config.yaml
n_layer: 9
d_model: 96
n_head: 3
n_kv_head: 1
head_dim: 32
d_mlp: 256
vocab_size: 8192
activation: "swiglu"
norm: "rmsnorm"
norm_place: "pre"
norm_eps: 1e-05
positions: "rope"
rope_base: 10000.0
rope_fraction: 0.75
qk_norm: false
attn_scale: 0.177
bias: "qkv"
tie_embeddings: true
parallel_block: false
init: "trunc"
init_std_qkv: 0.0438
init_std_o: 0.0
init_std_up: 0.0438
init_std_down: 0.0
optimizer: "muon"
lr: 0.00516
lr_mult_o: 3.0
beta1: 0.95
lr_head: 0.0101
warmup_steps: 200
schedule: "wsd"
decay_fraction: 0.385
decay_shape: "pow"
final_lr_fraction: 0.0
batch_tokens: 32768
seq_len: 256
doc_mask: true
z_loss: 1e-05
train_tokens: 118600000
steps: 3620
dataset: "wikipedia_en"
Each number is 128 + 32 x the weight over its row's rms, rounded and kept within 0 to 255. Layers, rows and columns count from 0. Numbers have three digits each. The size before them is the row's rms in percent of the matrix's.

# down: layer 5 MLP down (transposed), 256x96, rms 0.213, rows 51-170, columns 32-63
# gate: layer 5 MLP gate, 256x96, rms 0.209, rows 52-171, columns 32-63
# up: layer 5 MLP up, 256x96, rms 0.22, rows 52-171, columns 32-63
down51 100:133155154120148154133123154125097160193114186131127126179120098119105126126124192122105202121166
gate52 024:109094103166131159086120114139118096135173156164164100139103120160097161132132123114130174171126
up52 026:082078092154144107146126142151123148159192185137116043127130204143117146187149144164162131126119
down52 024:069120099165125101083090129106135075135161139181120138147058090097144144162145089090083116137106
gate53 070:101164135106167199159120138092160048132067130077136183144160097136098150168146081116149140176114
up53 076:135123119142093185133143158096145112148111100108109116215205100145082157129108101092089116128083
down53 080:142089190112121071145180081153080147146147084151126135071113176115162138104168173158135143109074
gate54 110:148120111091066144117124124099121118040191123158087125161056147107174109097119197103142113118099
up54 101:096092112101123144068111117187133153126158133135130086126126177129068163180134091082131110166161
down54 103:143110100092135144105151144139142119141116150122103139115113053156120141134127117170123082086076
gate55 111:117102155159104097135154132054127117122079123127131146143172133174097163168194060147119209143194
up55 106:092156143115125103207161133114109132124097073129105059137124137140151181112135161145131159078187
down55 105:099142133133162178114159161125079109137137169134082180100097146093121063122159130113063107161167
gate56 090:119132143152117141098122064072127130165157133188079140119182063096121133142056118076140187142156
up56 089:125118105147106130060097123138148120120074142105118153168133117090125063177080227110156185093131
down56 077:115084110155124098156195065096091130126123086108111086093156141131123126061161122135084114162089
gate57 081:164123188079117125141077162044113116105097095121078146124134170074150080086117166135122092116081
up57 084:170128123140175114118148109140082160167101157125109087115164042151118115171133126092150153110163
down57 095:142156128222134099132160101127088099125119154093077066049162121141091154118146082132151153112148
gate58 088:118102116148094117159181082127134105103126102086086146139057147129091105101131146175157124141110
up58 096:153126148114111225110176096150087137129162129165111124158138159159058094115111053176130123176171
down58 092:148164079106146146158116084125123086180117163139179102163065079157100099119098108152145151060112
gate59 100:119121086164147087070144109084044110128106098134118170065138102098099129128078151100104209110160
up59 107:111112127183129097161161141146117150158120105182110104128126078181084121112111141198139177138081
down59 103:121115146117079159132106155145117102071108120151183128109144140135156066141119151120174134143159
gate60 098:148126143139100110083068112202100109117111063127096144072173167087110154076100101203140126139097
up60 095:115130153198092165118133109120136130122147137146087099139120124126113167169125126165117144089158
down60 096:086170091120111141131132127137135100129121129138119128154073157156095090134086186206104160135080
gate61 087:153094185130090158131065105167091152063059128093154092103184058100162149104167114152133130164134
up61 084:126057131105104143099176135093113199080085101144135141150126112128116192099112099162145107148122
down61 081:119198141077160145127123136149131125185157150151138124133093186149154137075087144113079145150112
gate62 105:055148149143182073138104118134095116068122089199128095121153178150079153078022116128118107127102
up62 100:150135098122107153132121133092194116083127107053092097151169097133136151167083147109103132136119
down62 106:159146106129160127133149163112091181141109161126174153085149097099134115168151156106133138187118
gate63 100:166131085085092122148120090104084152123094202151067114192122114147122117155112115081093135120065
up63 098:150133073124119094118161112159090147137145109141128089143163127117140189117125176147120082092103
down63 097:109164070123125138140161106073156109132118140154231135089143130132135112120143183110095166116198
gate64 104:135156130107165158145087092111134125115110137173140167125059120140097143158116138137167122139132
up64 100:079198138144136076044131136093073172114108127114124101134106135092173100169118190141108117084120
down64 097:131126039086150098099156116120179126159115132144120138158100128208147136132102105098149067154086
gate65 098:099101122154100112112122076101141157073150162127094104159134125143164105132090172126063128109112
up65 102:200116150106120144097135140122157065139122143132090145117121083121068089131132085195124197164124
down65 091:110117089192119099159155193134102160191142116139162143118168164133077150071092132148108153141153
gate66 105:138117106115135081117164118132117139136078132112193064171153119133094121151142090124151068145070
up66 106:180125095156080160120133091153159136110110132105099122173149121136121119181156145104094076113090
down66 109:127075097136075118128125137093089130079088140115132116136092162163169151095161170173165130105140
gate67 092:073142188129128122150104138154139096137087164128118120159170153159138155114142164140085159107075
up67 090:115163093091158160143201119106167084155149122140139147122057111160145164136177122132150113115155
down67 099:120145113071147168127124095090074163117161121151144177103138159098105117144021122077127181138127
gate68 111:110087142154137081130138134141112128117195131126134100112163123093104123150112093094140133196120
up68 097:138098136140106164145105098141078123128167125162139133106098083151138163153096129155088109133145
down68 122:114112123132120126117132150113093106114108121123088125105152152133094138109140133166114119087156
gate69 113:112099145137153078114102072137059165104131089121070136118096149141105140140080119112083085098080
up69 107:159102128134215172102183093147069144094155142121167085088143179123125185090121097110141138171078
down69 108:200146099174163154135139132118135093074092124123167174115178128125107136131167131183139123125131
gate70 106:117096162193145117089137161104090138102127134069155159149106108099069150154151090187085108105113
up70 109:125184173163185080090128132128113093072116175109161128170111111096112074161164108092125125096153
down70 107:158116056093226082182126092111137107132109176099149137163105116115127085121111147146169126163176
gate71 077:137146151133159164091180148111136134118171181119096117183136156170178139144078090073123088160134
up71 072:154155155146123155080127130112163128110164118112120120179187088146162135131105110105124089182166
down71 084:126099125093124119113121121181105164112111102101151112138120183118062122104192183173149096137166
gate72 099:182120147151127076058139124105138148148169159069109137104151134101146148107116120117158139181116
up72 101:131079170140147151137090077071171121123098164132118157092135135125091142067047136129106086136163
down72 103:111075125107101158156108147128117157156135147140100124121185141078176148123170157123121107113090
gate73 104:124142115111188129051110052100073120131086134157140079190120077102154150138122120126121096117107
up73 103:157101144169128124084090157129145130089078165100134145049140066076146132145170143136170126118220
down73 095:155169097107157117164180185140101094120154127151087099086143168078128181101112180117137162175113
gate74 094:125151090151162073100084114122109109122171113134114171157097175129149144130148092166088118083144
up74 101:077087178153103124124117127174175090076142136119154128099152077158114202142143127065116120120105
down74 100:159112090146109077132086124127144107146181141146117106145143102081168087127137097095133130144104
gate75 096:135136142176087126095196135115113145119123117108154129125156116191056130106165158122207099130123
up75 104:164110126193161108144149137107098092167157194110130129098165162129140134099154140137140139118187
down75 103:114096126074144110134132163131144185105125117156136103121112125137174146131031103198142139134170
gate76 108:133146094136111113126178137064094221105074197133110121133165156130105165079140140139125193108121
up76 106:154143120045087122097148137104203189147117147127110124079149138113088106101152100117162143163127
down76 105:137130121120187115140131117097064143079086125119090147156123136090066124130192128137110129130128
gate77 109:146114177143142077100119113180091126087127147140148089142110169132122169116125149127079119134068
up77 100:116112130189121151104131156166121147068111189115145149116073120135160113158141178107106145154111
down77 126:130144137082156156100110182139144130077162141124171187139133128148114065154178178141162179112178
gate78 051:164098157131136160091138095173108113106140145142140065128126172160103138141093130111105102128110
up78 049:147123042135123127146108129110114140122078141110109141145125117103136109082177147108193155124145
down78 052:117153123132099163149127151102149140048106103136140122148126148142084128144096157120147109133152
gate79 104:118104143109071086164156192119066144127126126136126070149167131113117155178119149134137150067119
up79 108:137125117044141148143134127175152116156127122175131203103029164159071105123154154144125109133127
down79 100:119099127168137149109156088152116168141116043148128103143132111153148109148153079125152127121078
gate80 103:096107105194117072133100127158122119178183144162112101161114082111159131109136156136119118127153
up80 102:075160134110086107129100133162153070128129102101072161163145127138123121101139090149120135165066
down80 107:121127137154145137147131154147160110105169126148119074152150139137130106109180152142189133144182
gate81 112:137069179096107137070138135087099082067118121111155093111154114119180199151103119171080124090106
up81 108:160139074187116141125100130116123101139127136123176105156145147171092173113142070141129070075152
down81 108:151079084160120088141184100116196147115178133136153100162119174136090140137145086133124135170111
gate82 082:053158113079117138125109141113058160128106122185186118157150123060127189071119054088162139096112
up82 090:117131096167088107118150119173095130110072136149108137132162159110073146136172133105110101142180
down82 089:133087084083171104129123136132135092105135142123101111141111112135155120164119166170131122147100
gate83 104:100087159148110094069113131128101121139146091149126063131121125127147119100123147157125133118093
up83 112:127138200184081152101123112169129114111122086127165130160122125127149116067132082113121148118138
down83 112:100136182138102128147175165075098105127175086153153117169089129147147142114101165142130156073148
gate84 111:058081139143121096114121102150118144101110144071110065155155191108124144122190147156113122147099
up84 111:129106112088141092142126188111134153114087121147157106075173110153096125187140146170101097060134
down84 113:167121084090141121172169110151101159143127151054118096133105110107133101062073140063093132088119
gate85 103:141132122070157126120157131117140163124128058175090142114112163116122141100146152146100126171121
up85 101:143128162160119134133132080125098087133150148164117116139120161145129091208176173130222141108110
down85 110:165169129107158131158141105107087108157094094132100146106137139170101103079092102154102099110078
gate86 111:084130188096122154108106157092133170150128143089077076154152158071120135119096153147130096128097
up86 107:112151117157114136187181132157127132058146121152120160137121130131110153147110131130138109133187
down86 113:127113134091173129152131144132096150136103098160090159150103133190155134188072157084135165091083
gate87 083:171168157140109126195160154066124104115124138155160087153086091180137129124176108118161143137170
up87 090:139125131155161122215154167093094123137118197101139129166131144120148144146220144131072148129162
down87 083:141123088101123129089138097143137168135120110105087127128197187096129135088137116142136090137100
gate88 093:103122081074082129139102127120140103057138055100077145126181112154116152046149160158123185082136
up88 103:129073107096131122145154170062177090093156118114090124147138147172161110173156097121165151047145
down88 093:221143116138119140130101141194054153104114201096202166180121151090108105124174102120096121175115
gate89 095:167135129100057064100140096170161118102119136113159074099135211145091056173146098089077087198119
up89 095:130164114105209099140106144105089095143128131202095134138117091163080079148083106167145184141108
down89 088:097103110096141050110130122157163142134139159153049130094192117068122141099143093131111127127122
gate90 111:181153204218142125104115121143068085083120138101090173170088133115096117060124183128115172080136
up90 106:197146136107148152141113167174140069102066193113114108147148130156121171068174096168137174121126
down90 109:173156170135162093110147152187126133135069165101138112112095099126127113138154106124150144151087
gate91 122:131161132131071173102099162095111103151106139108097125132131147154169135115141114149127071191155
up91 112:173123151112099108178167108101150170141126131195189107153114129141119101120069214107133170092119
down91 117:145062139113109106175160117183136109094136144134147170142166155172100147142148118138163143092080
gate92 095:119116147111092111117115074165131141019147135144143101155051120113123131163118113110052174059114
up92 105:162095110052105143142156196124131176149057153134169129110118152166171115054066094190143114151151
down92 097:167165134122133104110104149117165123118143082148140156199141128156099160131181141125176079102155
gate93 092:123146124111094137109140206114126131136078187150121084104133069147113174086116118181112136148166
up93 091:123148114099150049130116139182162142145135154097126051101126175119142108100111234155124081158108
down93 091:147111144143103116114118159130205108131123126175152050100113087129116089113123150141184113150188
gate94 105:140089080152113086130136149115120091142132111099159168142132098079178167105164139172184117109068
up94 101:133177093084103115117132171124101136089140090196105177097109103054079123154110143133216167161136
down94 088:100106187133063142160090155131111150168105126103129097127132114106165142160146148163089124153076
gate95 104:114145179153072099151085103160139103151036073136124120113118168117114093100154143156166106135128
up95 101:104124109109095089153173128171150186164100139118151124148139140097068087150095159140084182106132
down95 107:197120147122152126051145044066135145126116117166128102150186130098126097141135148102162102158126
gate96 100:136066174092075154132123149187145151066135153087092078153085150132131052101121044134150117149117
up96 100:075158159148166098169156171099169108144107186177097157128161166085161164098158147115144098108131
down96 100:142071135162071134101094111195143142089211154109148099093093147144213086110141108136168103154130
gate97 089:150108120139098134097130114162125155080077138143060138088070143104135119112068185125130097126069
up97 089:121139110123128069113065120165133116092154110118159074117118156135149107126156137098143174155118
down97 100:109107082126106214151132115120121146098138115116087160087148082118071149155104092134112075112112
gate98 095:111149121216073065113129122174107158124139069072139097090138099120090114125162161113168153115134
up98 105:143091154134157109151086082156089139142146092166118098198192119218128185130155155135192139130129
down98 107:158099131121190088128086147102122118172060105124105139112195150114118116098183150145160151074159
gate99 101:117097120155199102179130085132102125098123129142135108075099137110090108129125116132138160180066
up99 110:145122161104192141095081071078121132143087109101206127114215141123119142087134126176106166134157
down99 108:127151160121141119098113115125161163077102102143171113117059103121122127055126153177140083152145
gate100 119:108112150127174096142129138164130049100124146095149112200110106096146164111129136126136137139142
up100 117:133125146114135088142122105087105114154126064120202161114092181135131131098087088154079124171122
down100 117:151155098116166124086171130144115088076106132152131117117060086155147130140133118121132069131178
gate101 102:113126144154153099133110091052129058124124132111089148058165158133182149071084139071074156078142
up101 105:141119104138102084154120189154162126109098168135149109185083082179161095093111153120158144123143
down101 105:184198119117174103108110159157077143107172134096177137167101072161066123165124152141059118126091
gate102 100:092106084131121084136161140111104121143079111144117129121106098101117124112158119086170159134141
up102 108:169182131162151114144150165127112123105114128134106169129155071199114116149135160110129163087149
down102 097:157108152068133108147147089156138152082145167124099128136136191115129095142175135125098055127086
gate103 100:112113114153156093118108116094125148149124176156199084086168165145167094123134138062096116183198
up103 105:107103120106104158159150196123137109129099106111114174150053143104106145151150195184149141119195
down103 107:135148120135146163104111104076135105170121137122107137106119172169086108158090141144121179108100
gate104 088:112108189145137113082102156132097110105080069129126128185142140142111121116077159160132115092149
up104 087:152135073126105153142098187139104131072105088109052133079108149070108152129183166141138121132125
down104 093:102121166130093158100065129135112125111147144177138162088109198201094129146132094087122095130152
gate105 099:114107120119059116118087122123118056138124138166109091122147207105073196157118137137104085146179
up105 101:113089153152102103135105116124118078091135113137151155146112147095096155074115180191143113110151
down105 094:102119074151106125115130162134111151133116136084106154051098142123119156163128114142122095149120
gate106 092:080112163188142133158190133107116144139130188120080123135104130174097117182137155130184125187121
up106 092:108154141133126118121114129091164158077131087104105113138080092110118082151136128134108110135181
down106 082:150133073076185097125147117139094187124121088196130089115160209087103148088108098114131113148077
gate107 094:116170164088158076128115118093103142101088133118057079134140149127144145152138098104110138156172
up107 083:096080117166118157110147170143196121119149122170144155113135106106140149098131135112139092119106
down107 090:101125101138157105146065104082128110131169135162062113141150124156137142136075120127110166087181
gate108 090:110108171130144115123102091171099146088140098076179089142128132043147139144150074105145168134074
up108 084:092105131122136135121151100114164115122098147119053096142141080081088103126141188102088094041134
down108 094:146125179154143144108129084145127101111143159076122105086150125141079180130100082107084157128068
gate109 092:130146158175168139195122133158100139124121124062154137133130132053115131129143167202089127078176
up109 094:142074145099123134176154087087108118142118173183105062137151072085158160171122181094170114114141
down109 088:072129108119129166113118068170199115056129173119112161139128156168124127142136151129145102109082
gate110 106:185084184146174137089113090043121084124127157174104128146114119120137080099142096132093160146132
up110 105:099119139119142147132105196148093160112122113165088113204143162138150144105130122218103101109059
down110 100:104175154140124159130120119144136118131084154151146160118172105158134127138136095080106089181108
gate111 101:081198137092168107123108067115136139126111136116082197096078139140138126141117142136167140182104
up111 102:107092112135155172090169183148153137150102132153087097156158090112062085186129191129131140122106
down111 101:070133154144170089084163119119171163135146131124113178130146176131148107159132118150111096132073
gate112 096:134079110105093120180123150148118127153135098191097108152097118097120113171080054082077100170129
up112 100:176165119125139138094106151152164029081080134075163132087159079148144090159089148115109172099140
down112 098:143189073135125170090068116147136125083127092166115120149146148148166093136110043094094142155106
gate113 103:070143106135070085102100096133113084100145158083106230129159170125127103090158105143172137144155
up113 106:135159113155150064146122069150163108128101112157176098095105145132152190111136119184125085085186
down113 102:081132188131122126134118137111120121149097107117102202149109140121130131113097098121090069161117
gate114 091:160160131097150130091078139110149156108095128104162076056104118047056086116098153134132139130191
up114 096:157122152101198125130162156125088134122173122139107087125157111044162095177132137110095139145165
down114 091:143107119128129143085177118161132104136158127120110138131082121125111141112145139159133140139066
gate115 115:122030179126123138123135143125098111131150112107117114089113101124133136077120065073148118121105
up115 096:140124094143136166164158177149228064135107186149182132179147121115110179126119129166093120132152
down115 112:153123102062140142162075083107097161121139143100144076108140144141113100125133169153110128152112
gate116 091:162155058118111142140057162161114117156093153121077073133156127075136130120163082145150100124114
up116 091:168152118085118113163177102126178109142085174124123127095185121113158124121120043099113134176159
down116 098:170140100120180131144142170128100163166167118095072144132151106123128127093125127106111090051150
gate117 095:160140075159116089113106209096106144136155114139164172212166130097168163124058130130142145140188
up117 104:090151077110096097129127140127171153164130149141166156123185106158072178024112084150104126122189
down117 106:076117104160089045123105138136130153089124100108103127105163139114108153099161104122138087052171
gate118 093:102138133126109112154111102089125167113145203170134201090061110077113164180121194225125152109129
up118 106:133117146149098119110098123136114159142177111159111065123164129109136113206085091106094142125184
down118 091:115151132146109125104160137109160152125127141100156142140087135108116123101169194185149141124115
gate119 096:135086157159101133105135150100106159159127228148153082114074121129056127139126153076118086142110
up119 099:158110070109122132136161149210148125144117133101150098151174132143163111185082178125148104183097
down119 099:180113135107125117147099149160122144153151113111092152180107156163109102132141122075082130103163
gate120 122:099107173104120142095155145138091115112109068071109103081105168121135154134126081138189124111067
up120 113:124093114117090151174133103133103189202084147072158128155164097107107119194153093070126116164101
down120 119:133155134116178156117159160142108134162098157092093217174112113137119109120092083173130109069116
gate121 109:157095164166114126101169167072146157097144169147105120134104177125109131121147129111152085180116
up121 108:123165133155136149031089167122096176125130142158150162085115202132113099140132106121140151100140
down121 113:123166168126165088091172148151158135072178077090156121116168119143191126132120087115131100151136
gate122 094:128124145107129118110071056107135118167090115104135154071119149111119158120106112098157085045181
up122 090:147138125063190096091141169122121127132110136036201076109096089142125154084114116125098131106120
down122 093:109090183136168100131156108101098126141151172099122116128104083130118157140151225153137149126162
gate123 091:152170108134105128125107177157155122082106113106157142149064122085111157100146134141153112137155
up123 089:157122182105121157137169136124167128152118142175082167141185155107120175159127154164087077155132
down123 086:167101164121151098101175120143154076064106109109131085073074077118077145144120128165166171136136
gate124 109:132176126120198119069131089195136140092126167111122126113104098158110151133117112152095177123066
up124 108:075083104094103168117100131091112110147106133087108106100139133107149151057114110105144162157111
down124 101:149147138163111128152084172140098077176133138127096192132134189078120121119088121108151110171159
gate125 091:144162135150121155117149161174153144175129139144175173184127146128117123108155144164182159090129
up125 085:122093179133162204153127137090142154157146193170102121094112146135110101093115098149150132154094
down125 087:143130146113129127150116114127172099138131104163145060096166170089099127102115057114115113205133
gate126 101:086157120135130138162087142145167116086111077121118144061139198120177151132075116126063121150165
up126 092:137098131126119166144062139116132128114114070155138126126162168129105202110112173095090166094167
down126 104:127214131083103145104129114144124065067158107121176144139097079185113155130182199106150087133149
gate127 105:132125152129097163154132118128101191166162162181113178144075153070151139175118149098091147133135
up127 096:159187123118092136145138096131144162168127181150102136164096103144149145108166124164141082102086
down127 099:133144109155142115124099162076127207124121121095067132179076153096155113118152160171123123109179
gate128 091:144178108087099131145130146131123173085103178091127117139157086214096184159112103159090158144158
up128 105:054128096141173142071178100134112097107110073135171100137120084207161095107191133089151110130071
down128 086:162119133114104102176141155114128159136129171136142106131067139087093163165086158130104175118198
gate129 083:113094101146119094127103111186163114070185144136175120113119098131119156171182084136211149096110
up129 091:193122155105061154141138076162102185124176111120109096195084179090126177114136095054103123117156
down129 086:149110158206155122095194161163123142153138111069104175115142141132164206133086127141155101150079
gate130 107:180124201180103067087146075131086099168122169136096099183118119098125089166067110190100124130119
up130 098:115132133204068122109123140122117131158130133111130112176135157102103098173144082156156112126079
down130 104:101137143108157138119122119112166148089181082080198137139174133168171145149096125137124144129081
gate131 097:071120141143085123095109068102108098106171132127163149141085120100144115144074170178145194135131
up131 103:142129109189155136101136099134172097142121162165099141061142135160104103118103189080126120178141
down131 106:146138089169092111091180121128072083130111111128067128101142148146115145095137183135115186142160
gate132 118:133147162160144092151123161056087106134146061154145127136164155109074118130102151146150190125116
up132 123:124123141137165062154143114171155130144120114054115163146123199158139185109125171140119106107166
down132 115:159163098094182112159102103138152050104075136123133080118190131125089185138106097137120065166142
gate133 090:181148199139142126147046128152131081095119097184149135111123061159167047122078138103097170132139
up133 098:116126146128127146156131154191132132054144077164165142127147120157109170173099082134146148119127
down133 088:105168167174152162155141135085136120122135138140128087080107107173169104133132094169147215150159
gate134 099:093102139200164135164171041124119144161162147111130126137151183114134138139173094155124142097134
up134 107:135189093133164127101098055101057105135094130084075142164143147142182105113120183118080105136101
down134 105:157166121154119121074105198120102204123155133121106093066162092130144107138155176153082109182195
gate135 101:145189154174069176124109167103099170126136126104166130156152142079090151147126070107114103143115
up135 100:079215100161145137152096142143143098163096122176118108090148148096125147099112133079167193168140
down135 092:115127140107149128093114131206160088139111117117066156075141158169199111127132066087136118101072
gate136 102:136147161093040156145121049148119128120196121102121158155108132123086104200114084158137086199109
up136 102:122069059159118127118093165122145146070105114163129129098078113109109101094153188072086133112139
down136 094:125152175170173114104116143193160111108115111160139108104105124111152133132110126121198124131082
gate137 090:139124132110200150143130106094100130183097136178153128159111161146159071170165136085115131160122
up137 089:126104109147112158166130090149152152173124105108134173108197141083110155096160134104101088166156
down137 087:128119189105140177116086151089095122181067155109094145127126055146095103154082161170110112097163
gate138 099:140154102150141137159191123106151092106118134090121085063160169107174101143128142099108163080100
up138 097:130068152175097156069107148139115134143112062129109138181076159095136143111200210104136104167112
down138 089:138150148104124114082130117179142199081137060115115067098141107179116119181147121150086096132103
gate139 098:102095156180090116104139091148144101124116100097122141129077127136152177111157095154075132123140
up139 094:121110078096099156131095188144179111166148162136118138178156133112104100166121191161123103125151
down139 100:126083138134157115198098084094129120101153136141166159144116129125089138087118178108146168132099
gate140 100:161155151190137093134162152155154149129146201111163149162175167117121075130167109138181103127113
up140 111:118155130142150200105120154119143141103200112082136128203141127095132063143143174122164065165113
down140 102:106115136136164103125107133131104212126058132069066086125099142096080106071145114127123108083140
gate141 112:100212157206144160147120151102110181092182123160147092122090072087106132166162091136123147116110
up141 110:123132110161109132116153158143197085079144134126149113107065090120132112115120151165110117085134
down141 106:114161122145157120156139143130128198082091118086157085087123113152102136138089153161114109085102
gate142 104:154126178118158083164135098110173132137094096105118141195147160133140164130119124116162170056097
up142 112:166070168076153196106115127135195165074064045142116128153139134183143111132109166136154110090148
down142 113:090120151153082115073084165127142086104071120137134075153090108170168052177097147126156072130124
gate143 102:107098117102114090107172151141099127098150174118089095137103123181090149108140080167162105106149
up143 116:124134139144100151175158144140106095124139113158128126133095101151049101116130088099167114196153
down143 106:139096143074066122135114152113119111126133168168132168132121078109065156108146100156141176137106
gate144 094:204108100183085128087142172122124067156135110156102159150084132144194127087180073097116098116142
up144 100:076094098112139143138092222118098097131149134096187146127102101112119129113129171116096188109149
down144 089:125181171134083111164139111168155112094155093109140133080172146147172115067108112118097149080119
gate145 079:144096113106130206121137126155156134052098162122126150160152121134098179124070110177112089151113
up145 091:143188122138111113174116137173172172106185173144086130120070125163136106162125105090120113156166
down145 082:129138127125105100130086093094092108079123134130098056099141111067190122105118083115139096143135
gate146 116:118101168117143085128227156163054087152158127089079157125136157082119109125071167096113089135078
up146 109:075095131145167098096125123137138133067159102169142141115124184125113086119122143139116108176139
down146 106:156108146140065125154140089130124148123085135128142124149137148147094102129209128130185146101117
gate147 100:139148156161100139145168105116091120167139095100169105102167142074130164052090166112102168105169
up147 099:147119099139143072107178122072134074136185090079123114144143085095158161133160147112106156128120
down147 098:084141110155138116079185077117164078143132119114118129108154161188068151109117152115129150073171
gate148 094:102112143134093135110121132175093175095120071174169114145104146148049128148139190165131130103099
up148 108:115130105145137137110171141105145175117097160130098184064150165104175167080151148131140123123119
down148 105:140115147134200198132134157111145130181149087170186102092127132144135111140129066071147129131128
gate149 085:137164096134110156145095148102151121168129163152151157117174100100133154117144152118079145113139
up149 099:166126137117125163093129105152114079190151122111144084121102114116141124144085142066082144124123
down149 079:123113093143157093162183112117125158137121112166080167172153158142119156044099109138134110075107
gate150 117:126126089114164184150132188138134121114139135177111128201149135040116138105191190158127137114144
up150 099:123129062116106102179130155100097110076153160131131189124107194106148105136096096121108164148127
down150 110:135149110151102112162149139123146135138120148116122100158104144086131134096133089158128089152165
gate151 102:120143163171091165211075099128119163118168140096086134173087131126095122111156102163152157139134
up151 098:093113144102114085144069083161195119184148126112169179097115139086130101189194096150140117154087
down151 096:144178081153120179123146155096121152159143209128103099189105145167107159101114092167137150131118
gate152 099:134112178133117192115117103176151141108115063114132132119129115110111094074186148095113174169085
up152 101:063183107124163076172118161094117148136192188102167122117217091149094114144119065169163167116169
down152 096:114110138050156145108104110119086108133127093124135126143146098110104083102127135136143112103180
gate153 096:065145075131138091138111105179117138124137035169120180163153104137086126172097075158163108097154
up153 099:144189103173167169120124109123128072139128121177147140129138110104113159212174101177169174104165
down153 099:141171132129089138092183094150094170122137158178160064115154123134097133155085155081119087153107
gate154 100:075087134177109166132106134155081105118122151067108084121073119137111116158147049079109134142155
up154 110:178082111162128137118103105122108150127115084116069183140168170137159090089142168167115104136166
down154 102:154123115161102140103131123091127146100088146120153157141150160169177141075133137074095097119119
gate155 105:130143120178097119101071034179129077098136156099123143138157176102138104111129111152144158145128
up155 108:119156096093063132186087075138074044168125153118118132119184150053141080090202161119087136107173
down155 107:111113097100146088135083114107146167176160140091149115154167158131154138139106087143156105132128
gate156 121:147085152145085100075094123114101148103096063083137118181075179112038146145124136139123143128127
up156 110:137118152135093105078102119141090127124127076104133101122141142129064117106122127088146136105139
down156 095:099162130141150129134127112129147165099150169146143122113073104103189112120140198193127128149131
gate157 102:157109196097134120119132129143150111083140138140124065126130111120109166133132112125064125145157
up157 096:182169145126153139102165143194092149109100092146069175110157161092217145108117099132119143150087
down157 109:146130095101124171133115119157125048088110169177105165178137109131103099193096194159097152114145
gate158 116:134180168119173071071135154117134138119089173147070147113110035033113133136134101086063148103105
up158 100:148078145099122103138153149157136075170156144126100130140149071092153159129143152080115056115092
down158 112:130121093123075117122146140138140134131158136068140119162123166100103152112145101156089046163173
gate159 105:124082095107132091104092124055123162069150117132144152160143084088110140128136116157079152115129
up159 104:095106116144128140086090154078110176133120056138154123119131111058139081112110125121187141094128
down159 097:103084125116113123079142178130130138136119146144196158126160131078160164160119119096141176101115
gate160 098:219104164074155085101146107183132078136115127114162122170115134090141148163141156141160149151135
up160 094:149073177107077100117148113099105121111079095110133114167115116117152126155179123138156081113128
down160 083:152107133156121142131158146149117143145140090137068162128080140132140122085108148144103116175107
gate161 104:078122172153101117170144102115061094131142121161136067126116167125159175118119111189141156116107
up161 105:158130165088191137196092121149083201099090149173129103139115150134171182097096150099107124119094
down161 108:169141142176197130112077107135122144072077101126141127174133145135140096175142155156112125066119
gate162 110:161118117129134134172119113131131130154098132114087064139130109113139111168133116128112179084056
up162 098:217088132160209140115127178146096084112144096067090130111147102150123115129157124148133168199112
down162 102:158144136072162134199172152165140183101138159128108115166139119145136165120176156115103103121080
gate163 093:138131145108145138101169140110108088127178127150145151189136123122062148059100104117080091140099
up163 103:022172094181148091117132127124133103105144147117147166143176178102094121122101169128081138150135
down163 101:092165144082102159195138069148127191117121112124177105115117097115126098140129071081079109184073
gate164 106:166111195145113155148164121109154051102105144102084098098143130095076159098109171111135112083136
up164 096:157168082142109111098100090107104141159132114112168137146025116130125118162112118113094080163124
down164 096:114122116162127099112113094045139111098135145127083108087072102112135142189144067077167116141110
gate165 104:145151129190172143145125091175129127151121101125088124113151119119071129186134111179182137116132
up165 106:130094151167162153115107162137113128152126114148125118123066137149079092133159079126077114080158
down165 110:138130114111212133102136095070158104136094164073185132069115095096197095140086121123109173173145
gate166 096:156121130111072121112121117120107149145139133120041108125092090145129102092100101170133092191086
up166 100:112150141106145145153136187178164153152098100154146088144178133116174094191138127120159129093087
down166 099:152108103137160090143081105101156129169096139176115160169161165108078140074191131133151139065200
gate167 097:166097128090132098178100112174049120117119146140173089137101112132137197186161134107127112098140
up167 106:130080090114122130155133056095150084130143106073067078097135100147133177121120092113112136154073
down167 107:130142095131152132186080113156119138156119125131196120114073163155096158147099162188170145114178
gate168 103:148132143156107126166121113101127130134140147188183100083132131173093113117169118099128142152149
up168 092:126130166063122096157114109159099142169142083129108087136107128142104135071111096132097129074127
down168 102:148135094072138142112151138164138115172110095096134104146178130116132124124109143155147168145133
gate169 093:127109137172069125102125119097149154191053124144160134158129153174162127183091157154129153200157
up169 098:062136139175143163068067144119106127147187156192105120106095113141138041113123118167158184129049
down169 102:128103171152128099113069099096111138136089162139144130161153169141082129152174166155106140107086
gate170 084:139160171126166115188130118136107097063118082117111091071148104160114140102047110135127144136045
up170 087:129108171166156124138110183102144152105189173143076085111085136130083118113109106171143147126098
down170 088:172146093082106119140125117130124139145094132111074191106158117126122132097143065106096101071071
gate171 100:103085093126142108107133088117167131116164101106125108115099107118108129180097144070160104126111
up171 093:061078137159099154092113103106110163142115137109124147102153191089170143103112146145134074163124